Weights of a small GPT-style language model, trained from scratch on English Wikipedia: 7.84M parameters, tied embeddings.
Each number is 128 + 24 x the weight over its row's rms, rounded and kept within 0 to 255. Layers, rows and columns count from 0. The size above them is the row's rms in percent of the matrix's.

# layer 2 attention key, 64x256, rms 0.135, rows 57-61, columns 128-255
size [101 109 103 100 101]
[[ 92 116 118 105 139 108 130 118 108 126 181 118 129 119 143 179 102 107 135 113 114 165  89 132  97 137 107  86 134 147 107  86 129 109 113 129 160  96 159 117 119 147 119 108 117 149  96 131 165  99  97  76 139  92 172 127 119 100  96 143 122 165 134 149 145 138 110 135 121 110 140  93 127 153 140 161 107 114 108 157 100  88 102 122 127 108 152 112 138 123 109 127 123  85 137 118 104 108 168 129 189 128 159 162 122  99 110 151 136 114 137 137 113 129 139 179 168 159 113 152 176 124 123 163 128 128 137 114]
 [124 154 104 135 133 129 126 114  83 144 131 105 144 159 138 133 120  85 109 131 165 155 153 121 145 166 130 135 134 108 152 136 159 140  90 106 161 109 152 109 147 126 101 164 129 162 135 128 101  88 166 127 130 156 138 150  95 133  95 186  66 125 128 137 146 145 138  86 110 155 122 161 157 109 141 148 131 101 129 121 101 136 138 154 169 136 132  94 133 104 138  92 112 112 118 148 130  97 115 104 173  95 160 140 124 136 112 100 127 117 143 118  99  68 156 156 167 132 136 152  99 138 130 106 158 104 100 102]
 [139 118 136 122 120 141  84 153 123 139 158 174 146 175 119  96 135 129 132 124 133 153 163 132  98 154  71 104  76  93 123  96 120 139 115 148 142 142 138 152 141 137 146 129 149 161 143 123 146 141 100 128 120 140 120 157 137  92 170  85 135 138 146 119 122 128  88 161 147 122 145 147  97 109 119 156 139 130 116 182 135 131  94 144  92 145 115 139 119 123 131 170  87 117  83 121 127 177 125 111 119 145 131 172 109 126 120 146 149 122 132 126 169 126 124 145 162 122 114 122 121 120  85 103 155 129 123 183]
 [ 77  77 108 137  95 133 180 138 165 115 129 111 150 127 102  96 114 128 139 147 125 123 110 136 135 137 157 171 133 135 115 162 140 158 131 159 145 108 125 110 128 140 145 133  90 150 132 117 154 103 167 159 137 126  82 126 134 119 101 113 125 110 116 157 129 126 125 107 152 139 128  76 102 162 127 127 166 120 144 190 103 118 130 138 132 157 138 121 121 154 126 132 111 170  82 153 125 156 128 127 128 128 159 109 147 162 182 158 137 122  82 146 133 159 180 145 192 145  94 148 166  86  95 139 109 136 143 131]
 [116 131 103 115 151 106 156 102 132  86 166 130 144 139 161 121  78 103 126 120 117  88 129 102 126 115 134 105  90 112 105 150 122 147  87 160 133 129 146 157 159 135 148 102 106 105 138 150 110 117  93  81 151 138 160  97 158 165 147 130 115 149 170 105 134 153 147 109 143 138 118 165 124 164 118  96 131 140 140 169 147 149 144  87 122 152 127 108 124 103 133 109 144 197 120 108 107 124 169 120 146 132 113 131  61 177 122 114 130 119 170 106 126 145 145 111 128 125 148 121 106 101 134 151 101 130 140 134]]
# layer 2 attention query, 256x256, rms 0.144, rows 58-62,122-126,186-190,250-254, columns 128-255
size [101  99 100 101 102 106 107 111 104 102 123 101  96 111 111  91 100 104 105 102]
[[ 97 106 130  99 152 117 146 122 108 161 122 175 106 148 108 126 147 124 126 133 113  66 142 155 143 136 107 132 124 119  94 154 130 128 127 126 120  66  73 128 116 130 146  94 151 147 144 133  88 115  97 134 122 144 108 106  98 103 126 156 135 124 158 135  73 124 135 155 122 139 161 127 141 142 149 152 161 143 108 175 101 202 118 152 163 124  99 130 113 133 116 157 140 157 130 147 159 133 134 150 168 140 120 146 136 101 121 161 128 175 148 141 120 144 139 141 121 113 160 109 105 155 158 142 128  98 112  98]
 [169 142 142 131 135 108  92 141 113 130 119 127 181 117 113 112 149 105  92  96 140 156 158 129 125 129 187 165 163  98 135 138 145 103 140 107 169 159 132 132 152 113 118 176 122 147 113 169 100 141 128 140  85 177 158 123 151 110 117 147 127 108 170 122 130 146 142  66 109 123  86  87  83 148 112 153 118 103 129 174  72 145 109 112 122 134 131 122 140 135 148 112 146 138 157 111 113 169  88 112 144  78 187 112 148 174 151 114 102 113 118 135 107  95 155 105 118 158 112 122 146 109 151 113 133  83 148 125]
 [ 90 120 150 110 109 100 113 134 103 146 146 139  75 110 125 141 104 109 147 128 157 125 124 148 109 116 124 122 148 143 123 107 149 122 110 157 101  68 130 137 134 138 139 119 149 167 161  70  96 139 155  97 141 128 151 117 182 116  68 133  98 138 129 137 149 151 140 115 124 100 127 120 119 138 155 169 136 186  75 128 126 110  81 147 149 135 149 117 148 125 108  94  99  85 122 114 122 145 173 170 120 119 141  93 127 137 132 113 165 166  99 106 105 100 126 120  66 138 114 138 172 147 138 102 152 111  86 142]
 [118 154 145 127 134 160 149 128  94 132 149 128  95 126 137 136 103 171 124 153 112 148 100 134 103 149  91 118 152  97  98 166 139 101 146 128 122 127 136 216 133 108 167 123 145 167 110  58 151 107 104 131 111 102 166 133 168 116 158 141 133 157 109 125  77 129 129 101 106 147 125  70 182 142 155 156 105 129  69 122 109 159 167 136 142 103 127 122 118 105 119 168 106 105 119 138 146 145 103 109 137 106 141 137 148  94 134  85 167  88 108 132 138  88 104 172 116 102 127 156 134 146 104 173 118 149 177 115]
 [134 100 136 154 140 122 119  87  78  99 111 159 170 135 132 120 120 129 109 140 116 141  97 126 100 110 118  80 120 150 116 127 149 140 123 119 120 148 163 198 118 125 115 129 145  98 125 140 126 144 160 156 114 107 111  88 128 122 132 107 118 118  93 114 134 161  93  97 115 132 104 127 140  79 130 166 124 141 147 143 134 137 154 121 108 139 170 129 116 137 172 131 107 151 157 135 129 145 115 147 144 155 140 140 132  94 119 164 159 123 114  99 126 121 166 145 116 111 144 139 159 141 163 123 118 138 136 156]
 [117 101 140 126 127 139 142 169 116 130 185 107 140 131 101 159 143 101 115 128 134 108 114 119 115 108 115 123 158 140 116 134 161 129 149 132 118 128 150 105 152 117 177 115 104 128 151  70  90 144 144 192 142 163  98 124 118 159 118 154 119 121 165 115  90 139 138 124 144  97 109  99 138 136 116 145 104 125 134 117 132  91 115 143 143 142 122 137 135 117 102 139 117 129 128 107 147 104 149 128  96 179 124  72 125 141  99 130 154 121 120 124  66 134 124 137 117 124 115 162  91  95 161 133 122 107 140 139]
 [116 126 151  93 141 117 144 130 107 152 116  96 129 109 104 131 140 167 135 121  67 115 142 101 141 146 113 170 144 155  98 142 222 149 115 112 140 121 124 121 139 154 124  94  87  84 101  93  83 124 116 143 131  95 151 162 127 102 107  62 172 100 113 150 120  93 153 161 156 137 146 144 151 143 101 118 135 177 157  73 111 117 161 106 136 131 141 159 132 110 158 136 153 132 141 114 116 124 133  76 161 109 139 106 120  87 162 129 127 130 112 138 119 140 136 129 124 121 109 136 146 126 149 177 158 133 125 132]
 [125 137 156 172 186 146 107 134  99 110 120 163 160  99  86 115 139 116  99 157 135  69 141 100 104 132  58 132 144 115 166 160 132 145 119 162  79 133 128  91 120 129 160 163 141 132 153  66 103 132 119 131 145 126 171  91 104 140  87 134  97 167 122 170 156 159 122 143 135 129 135 145 108 126 126 118 130 116 104  93 171 129 134 146 134  99 142 145 125 161 153 143 120 102 126 116 130 105 111  93 114 105  89 143  89 125 144 128 103 161 121 143 131 115 107 163 141 119 128 153 146 170  82 124 157 137 141 143]
 [152 157 138 149 130 122 117 139  91 120 160 108 118 136 152 143 134 108  80 160 119 119 143 127 151 144 128 109 129 129 109 131 143 154  97 141 145 115 168 151 130 163 135 159 140 126 149 125  95 101 185 154 135 142 121  96 142 114 124 135 111 121 130 146 110 138  88 144 132 127 134 114 130 160 114 171 117 141 102 183 155 142 133 140  86 110  86 153 132 118 129 166  92 117 124 103  93 133 114 138  96 158 138  90 137  98  87 137 152 131 113 121 103 109  80 105 108 154 143 100 136  94 148 118 115 139  98 134]
 [162 103 160  90 122 111 142 112 124 145 118 142  93 115 127 143 128 118  94 169 150 150 140 113 148 139 114 119 146 169 179 150 158 105 126 140 130  90 107 134 137 172 141 146 153 146 104 133 120 157 106  96 134 159 130 110 144 149 142 113 140 135 119 122 123 144 150  89 112 142 157 103 141 135 123 183 105 141  99 122 143  78 132 156 141 118 129 152 115 163 120 119 156  92 133 154 124 109 154 125  75 122 120 137 129  97 163  91 119 109 183 107  82 132 150 119 139 112 134 114 135 109 137  80 138 121 114 129]
 [104 104 129 107 142  87 106 152 104 131 116 119 133 115 125 122 148 107 179 167 113 124 141 113 116 129 103  94 137 168 170  92  89 116 200 150 103 119 119 118 106 154  80 172 102 152 126 117 126 133 161 108 134 171  99 147 148 103 130 127 111 150  94 120 130 113 119 141 142 109 154 135 139 137  99 123 125  90 119 148 114 116 114 113 109  93 110 162 115 168 171 112 140 168  92 129  82 172 174 136  97 121  97 110 103 109 143 114 137 129 124 116 123 140 143 150 143 162 123 136 156 119 157 113 122 125  99 103]
 [127 103  97 152 105 133 179 151 129  99 104 134 170 104 124  93 125 145 129 159  99 132  95 147 136 135 156  97 148 105 159 153 123 128 120  67 135  98 154 109  96 137  97  99 174 124 151 104 168 139 133  93 112 145 123 134 139 154 166 161 124 130 137 110 149 114  96 114 117 152 155 132 124 126 167 137 112 114 146 115 147 136 157 115 128 138 137 156 109  75 133  78 113 144 111  92 101 112  81 130 144  78 109 120 136 148 154 132 117 111 138 116 106 179 135 138 152 127 128 105 154 103 112 119 163 138 124 113]
 [177 118 119 150 118 109 136 166 143 176  99 126 115 170 112 138  96 137 110 144 131 111 148 124 133  95 153 156 148 146 137 129 206 114 127 137 151 115 147  86 119 138 141 135 107 142 125 175 122 109 141 123 131 145 125 154 157 153 142 104 114 151 121  86 133 141 136 113 175 137 108 130 106  95 159 151 145 147 108 108 105  97 162 127 156 111 137 168 141  93 156 132  98 131 103 171  94 105 173 110 115 100 113 120 180  73 124 126 121 121 135 120 158 126 139 144  95 124 125 103 140 128 145 110 149 140 141 114]
 [136 104 127 153 145 109 114 159 159  93  91  94 111 164  89 149 108  85 104  93 116 141 150 119 127 137 156 111 121 150 119 157  98 165 149 138 124  91 148 122 154 125 128 136 162 102 116 101 172 130 133 130 143 122 111 159 157 120 149 115 122 146 172 159 162 109 114 140 112 116 134  69  99 148 200 133 113 112 115 111 116 104  92 164 174 116 130  73 108 125 162 175 148 143 160 143 115 138 136 130 165 123 127 183 148 167 150  96  94 147  95  59 113  98 119 151 120 111 125 120 180 128 143  97 125 130 125 132]
 [145 155  97 122 168 108 137 105 109 123  79 139  85 131 140 146 115 136 121 116 166 172 127 134  93 157 154  98 132 141 152 114 126 106 164 146 130 108 119 122 125 105  78 103  99 120 145 100 133  87 136 179 158 114 123 135  78 125 147 196 143 173 136 172 107 108  90 149 139 144 128  88 163 142 137  79 111 128 173 128 115 142 126 130 123 106 144 102 150 144 100 153 152 153 119 126 157 147 129 118 106 147  96 125 163 113 108 131 144 109 139 147 101 166 150 120 131  91  93 110 119 143 141 128 113 102 169 115]
 [118 142 108 139 117 132  97 164  92  84 128 146 136 119 131 121 107 129 117 130 132 139 111 147 145 145 140 128 128 143 126 119 143 164 162 131 127 111 119 155 101 160 146  86 114 150 118 126 186  74 132 160  91 159 118 158 166 129 114 119 137 136 155 109 140  68  86 130 136  39 106 111 149 112 135 109  92 173 109 153 125 112 141 130 144 145 119 106 140 140 112 157 146 108  69 114 159 134 136 128 137 127 125 118 131 143 129 119 117 178 160 111 165  74 132 126 117 115  95 106 158 135 112 147 115 121 108 106]
 [173 134  97 125 129 124 102 114  90 156  99 214 121  99 171 141 121 131 115  83 127 182 101  77 130 127  94 134 143 148 155 147 134 167 101 119 114 140 136 101 134  78 148 105 137 141 124 136 120 141 135 156 159 136 119 136 132 127 129 100 124 177 100 156  90 177 128 112 133 124 126 139 144  74  88 115 145 126 103 120 116 109 113 104 166 137  91 119 119 136  84 126  89 108 144 159 147 161 112 109 143 115 134 147 126 112 129 162 101 127 149 147 121 162 117 131 157 136  96 108 127 139 136 135 111 106  88 154]
 [197 101 144 130 125 143 131  90 122 114 159 141 162 132 143 137  77 115 144 131 158 157  71 156  95 137 122  94 136 149 138 135 149 104 168 129 113 136 115 105 112 123 135 130 147 164  80 133 176  95 141 148 136 123 163 101 114 151 109  97 156 134 156 101 152 151 118 123 164 106 194 153 151 155 118 162 119 106 152 141 131 141 157 136 131 130 120 116 119 146 114 150 133 104 164  94 169 126 130 141 132 113 134 147 110 146 147 102 124 132 127 119 118 165 112 112 107 160 153  92 122 127 119 103 136 139 116 141]
 [132  77 158 146 176 119 105 171 107  90 122 131  89 124 127 130 155 141 132  73 103 101 134 129 136 122 154 171 121 145  98 167 146 120 104 106 143 154 140 114 131 115  74 123 146 114 153 142 114 103 122 140 132 120 138 140 139 197 121  89  81 145 109 139 148  95 150 133 143 170  94 173 108  97 172 143 126 101 113 147 114 102 123 130 144  84 102 121 156  91 138 154 110  92 124 135 125 163 187 112 150 144 128 108 168 159 131 111 113 143 111 135 129 140 139 143  95 115 144 104  78 142 124 123 122 137 140 127]
 [121 140 135 177 119  77  88 137 136 149 106  94 118  88 186 115 139  99 141 128  95 114 103 130 153 139 135  71 117  72 179 159  95 139 149 121 110  96 127 134  97 143 150 157 106 171 138 122 112 110 155 151 121 120  83 153 122 136  99 126  93 163 117 133 106 139  96 127 130 135 120 122 122  94 123 113 119 110 107 101 113 138 134 116 120 176 109 153 106 145 137  83 122 148 129 121 138 108 130 121 119 130 166 126 114 129  89 122 103 109 160 130 149 176 127 108  86 102 155 174 125 112 114 142 144 147 123 116]]